{"optimizer": "muon_variant", "learning_rate": 0.0118, "beta1": 0.9, "lr_head": 0.00639}
Each number is 128 + 24 x the weight over its row's rms, rounded and kept within 0 to 255. Layers, rows and columns count from 0. The size above them is the row's rms in percent of the matrix's.

# layer 12 MLP down (transposed), 384x96, rms 0.0639, rows 201-217, columns 0-95
size [108 103 107  94  91 104  97  97 107  98  93  93 116  94 103  90 102]
[[125 115 142 145 124  98 139 119 114 153 114 111 112 139  76 115 130 118 117 140  79 164 145 144 111 173 107 115 111 122 153 176  87  91 145 164  77 153  98 117 162 132 140 113 112 130 121 112 111 173 104 101 133 101  84 164 125 159 123 151 135 120 164 114 117 128 122 132 117  91 144 144 121 115 126 133 158 131 103 137 132  90  93 100 156 112 169 121 141  90 117 110  92 153 155 171]
 [154 144 150 121 101 168 133 129 150 108 153 116 129 142 134 106  83 169  97 161  76  98 163 140 133 143 155 118 156 138 166 139  96 154 145 111 129 158 143 133 113 146 159 176 148  88 107 146 152 159 150 119 169  99 102  74 145 118 105 110 130 141 126 166 137 142 130 140 118 124 184 139 148 133 109 150 133 125 158 124 157  77 131 136 139 115 121 102 119 115 136 167 131 103 152 124]
 [113 100 149 142 168 139 103  97  95 127 159 110 133 117 152 129 147 150  88 132 140  98 112 118 101 146 146 115 144 129 120 108 119 156 151  57  94 119 127 136 133 127 159 129 105 118  94  90 128 102 130 147 123 145 166 159 109 171 166 123 152 167 170 128 161 154 109 166 136 107 112 139 142 159 153 147 112 103 105  85 161 143 117 125 110 152 122 132 146 115 168 102  85 152 114 128]
 [150 164 119 126  87 135 140 129 118 112 148 151 129 119 101  92 143 151 158 123  86 131 125 111 157 109 134 115 129 131 115 130 101 136 133 158 121 138 175 132 128 166 134  95 117 123 123 114 134 114 124 152 101 121 118  99 111 145 169 142 116 171  97  98 118 169 161 120 122  87 178  90  99  85 140 139 144 109 140  62  80 100 136 101 153 120 155 133 137 150 124 125  93 100 171 144]
 [129 132 109 123 109 118 147 132 143 137 134 107 144 165 150 127 112 149 155 104 116 139 136 147 106 131 108 137 120 170 129  77  82 150 103 151 144 130 114  68 123 109 148 130 135 140 131 183 127 136 124 106 161 132  94 114 137 126 118 108 139 114 115  65 120 119 108 183 134 132  98 146 128 130 154 126 136 116 158 108 140 149 184 108  92  91 107 170 130  84 103  85 109 147 139  85]
 [187 172  79 131 176 118 133 105 170 149 101 118 111 141 124  67 135 145  84 122 162 138 139 162 156 125  76 121 126  66 131 138 118 125 142 134 111 154 120 119 107 144 151 109 154 153 164 110 124 104 128 102 126 103 113 133 114 132 156 165  99 129 170 116 122 119 158 104 128 150 123 138 144  98 105 114  99 136 127 135 119 125 144 125 172 151 141 117 138 114 143  96 132 122 118 173]
 [141 122 126 183  90 105 115 136 121 125 163  56 121 152 140 109 129 145 136 123  90 122 148 116 104 119 102 123 134 127 162 183 132 120  95 129 137 134 162 113 145 135 148 101 114 144 125 141 131 164 106 133  87 127 148 139 102 111 122 177 126 105 141 126 133 132 168 120 141 124 128 148 115 125 145 150 137 112 147 174 148 106 137  99  98 144 177 171  90 100 129 107 191 145 161 121]
 [116 125 127 128 136 127 110 102 131 135  86 155  95  64 124 162 137 136 132 174 215 103 150 106  63 130 126 154  96 114 132 160 118 116 133 145 110 134 149 109 129 125 156 135 109 137  98 117 139 158 141 143 115 123 154 124 128 156 165 147 180 119 127 124 121  91 145 126 159 109 105 102 114 136 125 113 101 138 178 137 121 124 115 163  76 132 128 140 165 110 121 129 129 121 153 120]
 [ 86 157 144 148 122 137 110 151 107 132 132 125 123 135  74 130 197  84 155 137 178 130 131 103 124 165 133 130 110 145 156 123 132 118 142 140 114 146 100 138 115 127 114 147  91 171 121 123 100 184 111 116 156 117  87 144 132  97 101 150 118 140  98 167 112 122  94 148 146 172 128 151 145 116  84 112 111 124 178 118  91 109 120 106 110 155 140 122 123 122 123 165 110 125 119 149]
 [113 106 116 104 113  89 123 115 124 142 145 144  94 139 136 104  63 111 121 104 115 107 130 132 141  82 105 104 131 164 145  86 122 102 126 177  78 107 130 101 109 161 125 136 145 142 103 140 110 159 107 106  73 128 145 145  98 153 113 100 122 124 141 133  90 132 126 146 108 127 111 103 124  99 149 165  81 142  71  98 165 133 119  92 164 112 123 121 121 115 104 102 145 131 130 133]
 [171 135 207 153 104 144 135 143 135  69 137 139 142 126 139 143 132 103 172 141 123 115  67 156 121  99  90 116 141 129 124 147 148 132 113 140 148 138 125  96 118 121 132 147 150  61 128 132 194 145 131 118 161 112 142 133 157 111 158 141  95 127 148  97 141 158  86  77 116 136  92 117 120 132 131 155 150 117 114 142 137 117 149 124 145 105 128 137 130 145 140 140 113 105 127 114]
 [109 106 118 138 119  80 127 123 137  91  53 114 157 130 122 128 121 115 107 150 152 124 163 153 109 137 130 140 145 104 112 173 157 173 129 126 109 120 144 133  87 119  90 143  87 124 126 168 122 165 140 118 134 110 148 112 135 123  95 107 129 148 179 111 149 132 131 117 103 129 108 127 106 129 102 170 132 137 125  80 106 121 176 171 173 128 141 128 110 147 116 109 176 117 155 147]
 [ 91 172 100 122  93  95 127 110 166 134 141 133 143 107 143 138 100 121 157 151 141 115 156 116 196 102 110 151 101 154 105 115  99 128 115  99 131 189 138 138 116 135 119 155 129 138 102 124 127 100 141 130 149 126 100 159 115 156 140 117 149 150 203 124 143 130 130 142 161  93 114 125 114 152 156 136 116 159 138 113 109 133  77 113 142 160 162 165 111  89 129 123 100 116 121 121]
 [108 138 109 151  95 117 131  92 109 139 119 127 160 105  92 117 118 116 123 165 100  93 138 148 141 152 102 133 123 133 146  98 133 123 123 136 140  75  79 153 122 185 167 163  81  86 140 150 121 131 153 123 109  82 127 124  83 153  88 137 145 141 120 138 115 135 115  86 114 153  97 140 156 134 113 140  94 128 149 119 147 140 132  80 157 149 117 163  93 162 115 117 131 157 112 129]
 [ 91 139 189 121 140 124 121 139 118 140 126 107 105 103 138 127 140 113 157 155 139  80 136 127 125 111 123 126 138 128  89 106 110 162 107  83 121  86 114 144  75 123 121 140 134 193 126 131  71 134 115 137 146 152 141 156 110 142 129 140  97 125 116 119 118  85 165 150 152  85 126 104 134 113 113 126  81 141 150 165 129 119 154 153 130 174 142 146  87  98 109 142 156 148 133 113]
 [ 99 101 100 110 107  89 115 106 117 102 127 129 135 128 122 159 142 144 144 101 156 136 122 112 118 115 108  99 101 182 135 187 120 122 109 186  81 114 142 115 135 171 160 121 129 162 132 126 139 133 115 102 164 113 135 171 110 145 124 154 132 112 138 120  61 180 123 107 125 138  93 100 118 105 119 148  92 133 133  95 155 155  94 145 131 157 126 141 163 150 117 128 120 137 130 104]
 [157 144 163 127 174 150 131 144 159 135 151 102 163  93 117 109 110 119 156 105 131 113 125 119 125 144 126 118 127 174 150 141 117 122 129 139 123 149 108 143  91 128 161 135 125 144  93 116  81 139 199 150 153 139 174 121  84 143 116 118 109 125 106  84 153 153 120 157 202 109 109 134 125 131 105 113 112 190 103 143 148 105 129 135 124 127 135 126 149 151 158 124 110 126 159 143]]
# layer 12 MLP up, 384x96, rms 0.239, rows 202-217, columns 0-95
size [103 101 104  89  93  94  93 107 101  93  99 115  91 102  97 113]
[[149 184 120 186 121 137 134 159 142 110 152  95 155 129 128 144 174 154 125  97 111 118 110 128 150 140 104 134 134 121 142 116 135 118 144 126  75 136 121 142 124 127 155 124 105 115 138 121 132 144 144 124  89  99 123 109 104 140 106 104 132 163 136 153 100 106 153 162 106  84 156 175 121 115  96 156 141  91 146 114  97  88  93 119 167 127 120 160 138 128 110 119  75 135  92  83]
 [115 115 121 119 136 144 131 135 104 104 112  74  91 116 170 138 106 137  89 149 125 128 142 153 112 170 151 137 134 116 147 111 125 124 122 103 135 151 133 125 154 131 141 144  94 148 118 142  78 121 114 186 187 140 167 184 148 132 154 110 153 116  85 101 130 120 111 139 152  99 122 101 143 115 126 139 135 103 129  92 142 114 122 124 109 147  89 120 159 123 182 139  73  93 126 109]
 [143 144 151 146  99 177 144 132  81 129 107 136 153 123 113 167 104 153 132 124 108 131 144 132 129 102 100 114 131 158 131 173 133  99 100 122 113 139 138 103 109 102 136 153  40 135 128 120 123 108  80 157  84 117 177 102 138 134 155 108 123 128 129 139 136 131 122 117 130  83 103 118 129 142 102 142 138 171 105 127  64 129 159 127 171 140 137 120 137 146 147 148 142 153 140 110]
 [104  92 105 116 143 140 156 144 113 122 128 118 162 150 129 142 117 122 153 112 138 126 168 174  96 117 124 131  98 110 132 182 130 137  99  85 122 148 106  79 168 127 152 129 119 162 148 123 148 177 146 132 131 126 169 147 118  76 139 106 128 147 138 155 109 113 132 141 149 164 142 129 151 143 133 140 133 143 108 104 107 150 133 141 132 127 122 157 126 170 108 116  73 137 116  46]
 [105 154 131 106 200 124 127 149 156 128  90  99 111 123 127 121 135  91 131 139 125 112 148 134 107 110  90 131 148 143  95 150 105 155 108 150 118 140 146 133  84 151 157 119 103 176 153 142 157 144 146 111 165 128 138 153 152 156 146  82 125 112  93 125 136 146 173 112 117 108 128 148 168  87 128  98 133 124 104 145 132  70 126 126 128 125 134 134 157 166 125 103 112 100  90 164]
 [177 118 132 130 134 127 133 144  75 135 118 128 148 154 137 116 101  95  99 107 160 110 112 163 138 117 147 162 130 155 119 133 141 123 116 128 108 145 125 130 108  98 131 123 131 151 102 146 159 127 113 178 139 122 118 148 125  98 134 129 149  85 128 134 154  86 100 128 130 139 179 124 153 148 148 162 135 152 142 106 107  30 146 163 115 103 141 147 111 125 100 118 153 110 119 186]
 [122 108  95 128 138 155 162 125 153 160 108 173 136 106 131 116 105 125 116 132 140 115 112 110 145 130 112 139  85 120  75 175 119  85 153 111 113 166 126 111 165 175 158 136  87 179 128 135 126 160 120 102 119 163 104  95 113 116 150 159 137 133 149 130  85 104 159  92 128 108 112 116 122 135  80 126 128 120 140 113 119 109 121 130 134  93 112 183 128 131  85 137 142 114 165 116]
 [141 145 115 147 135 129 132 124 123 170 124 104 138 135 131 184 120  71 137 160 131 110 170 133 142 129 125 134 102 107  84  84 161 165 102  76 129 131 130  93 142 133 125 131 102 141 135  83 110 155 116  94 178 143 111 121 128 144 110 150 149 141  75 121 122 114 138 151 134  96 132  84 122  90 132 150 142  97 129 144 101 155 134 141 143 132 137  77 135  99 146 149 147  91  96 150]
 [136 126 142 150  93  99 132 116 116  90 143 160  92 151 106  82  99 122 131 129 141 147  99 147 148 125 101 105 153 135 110 122 138 104 116 123 139 138 161 129 116 117  78 120  99 129  81 194 143 170 101 125 128 146 150 125 137 120  86 103 133 170 111 137  90 164 106 151 138 154 107 150 121 100 137 166  94 102 132 109 130 154 149  88 113 105 164 119 170 119 118 124 161 123 127  95]
 [103 121 153 135 117 124 169 134  94 177 121 108 150 132 131 146 143 112 134 111 120 108 131 113  74 125 115 151 110 105 116  85 128 158  98 121 113 167 132 103 162 112 101 144 116 111 114 145 110 130  99 125 154 147 122 117 140 134 138 115 131 131 184 104 110  86 158 108 147  90 133 139 150 116  86 146  85 125 137 133 136 106 167 139 171 135  71 172 131 143 158 109 104  78 163 118]
 [108  96 126  93 161 160 116 122 129 110 142 139 140 138  89 158 113 112 136 158 120 114  77 121 125 140 148 143 131 119 155 143 130 144  97 130 143 139 157  99  93 115 132  91 112 124 171 134 114 136 138  88 169  90 152 167  87  80 107 124 119 150 112 120 102 165 109 110 126 105 130 108 138 153 138 131 155 159 149  91 163 130 137 118  96  77 108 157  89 135 136  98 161 101 143 163]
 [119 147  96 134 142 104 103 135 139 139 144 146 150 115 193 111 112  77 129 166 174 113 143 128 167  91 106 174 114  82 116 155 133  91 134 126 145 149 112  95 112 164  76 158  92 163 116 129 144 102 107 135 135 125 117 136 100 105 114 128 172 120 126 103 146 154 129 112 161 123 127 123 108 161 149 135 136 147 130 107  96 118  95 107 107 149 123 140 102 134 137 177 132 119 101 155]
 [108 114 124 161 146 113  84 143 121  79 115 147 104 134 138 132 147 118 114 133  98 130 138 128 110 118 113 135 145 185  75 147 125  82 147 129 140  97 141 141  89 119 122 121 140 132 155 160 107 152 118 149 146 138 127 129 115 133 141 110 137  68 142 124 163 109 124 115 140 168 121 154 130  65 110 114 173 169 123 123 132 131  92  85 124 174 126 143 101 135 140 133 103  89 175 150]
 [119 147 145  83 138 132 131 137 157  83 129 121 106  95 116 128 158  85 156 146 122 136 144  98 147 128  77 114 140  98 130 115 139 139 178 135  95 127  84 142 110 126 129  98 122 147  94 127  50 117 157 132 128 145 171 137 118 136 173 110 180 141 120 152 146 116 116 150  90 108 138 153 137 143 163 141 157 166 128 109 133 132 126 159 129  97 124 150 132 137 145 122  97  81 139 123]
 [110 120 147 121 121 111 135  93 123  97 114 123 145 140 153 144 120  83 134 170 186 115 163  86 149 156 121 106 118 127  78 138 144 102 156 119  99 135 108 138 132 173  87 109  91 111 137 148 118 114 105 128 121 143 121 156 102 121 133 133 158 154 105 104 116 165  86 135 143 154 118 114  85 133 140 160 120 122 137  87 170 129 124 124 145 121 145  70 135 121 148 120  68 146 101 147]
 [116 142 115 105 132 118 138 126  83 127 126  93 134 120 115 134 125 121 132 108 150  74 111 133 141 113 155 108 160 146 135 173 127  97 126 158  95 155 104 172 146 147 186 146 115 147 141 108 133 121 130 198 144 118 163 141 105 153 120 141 107 137  93 128 114 126 129 145 117 123  98 183 144 129 158 114 117 159 136 133 131  91 151 141 126 125 110 150 105 203 150 109 116  96 117 168]]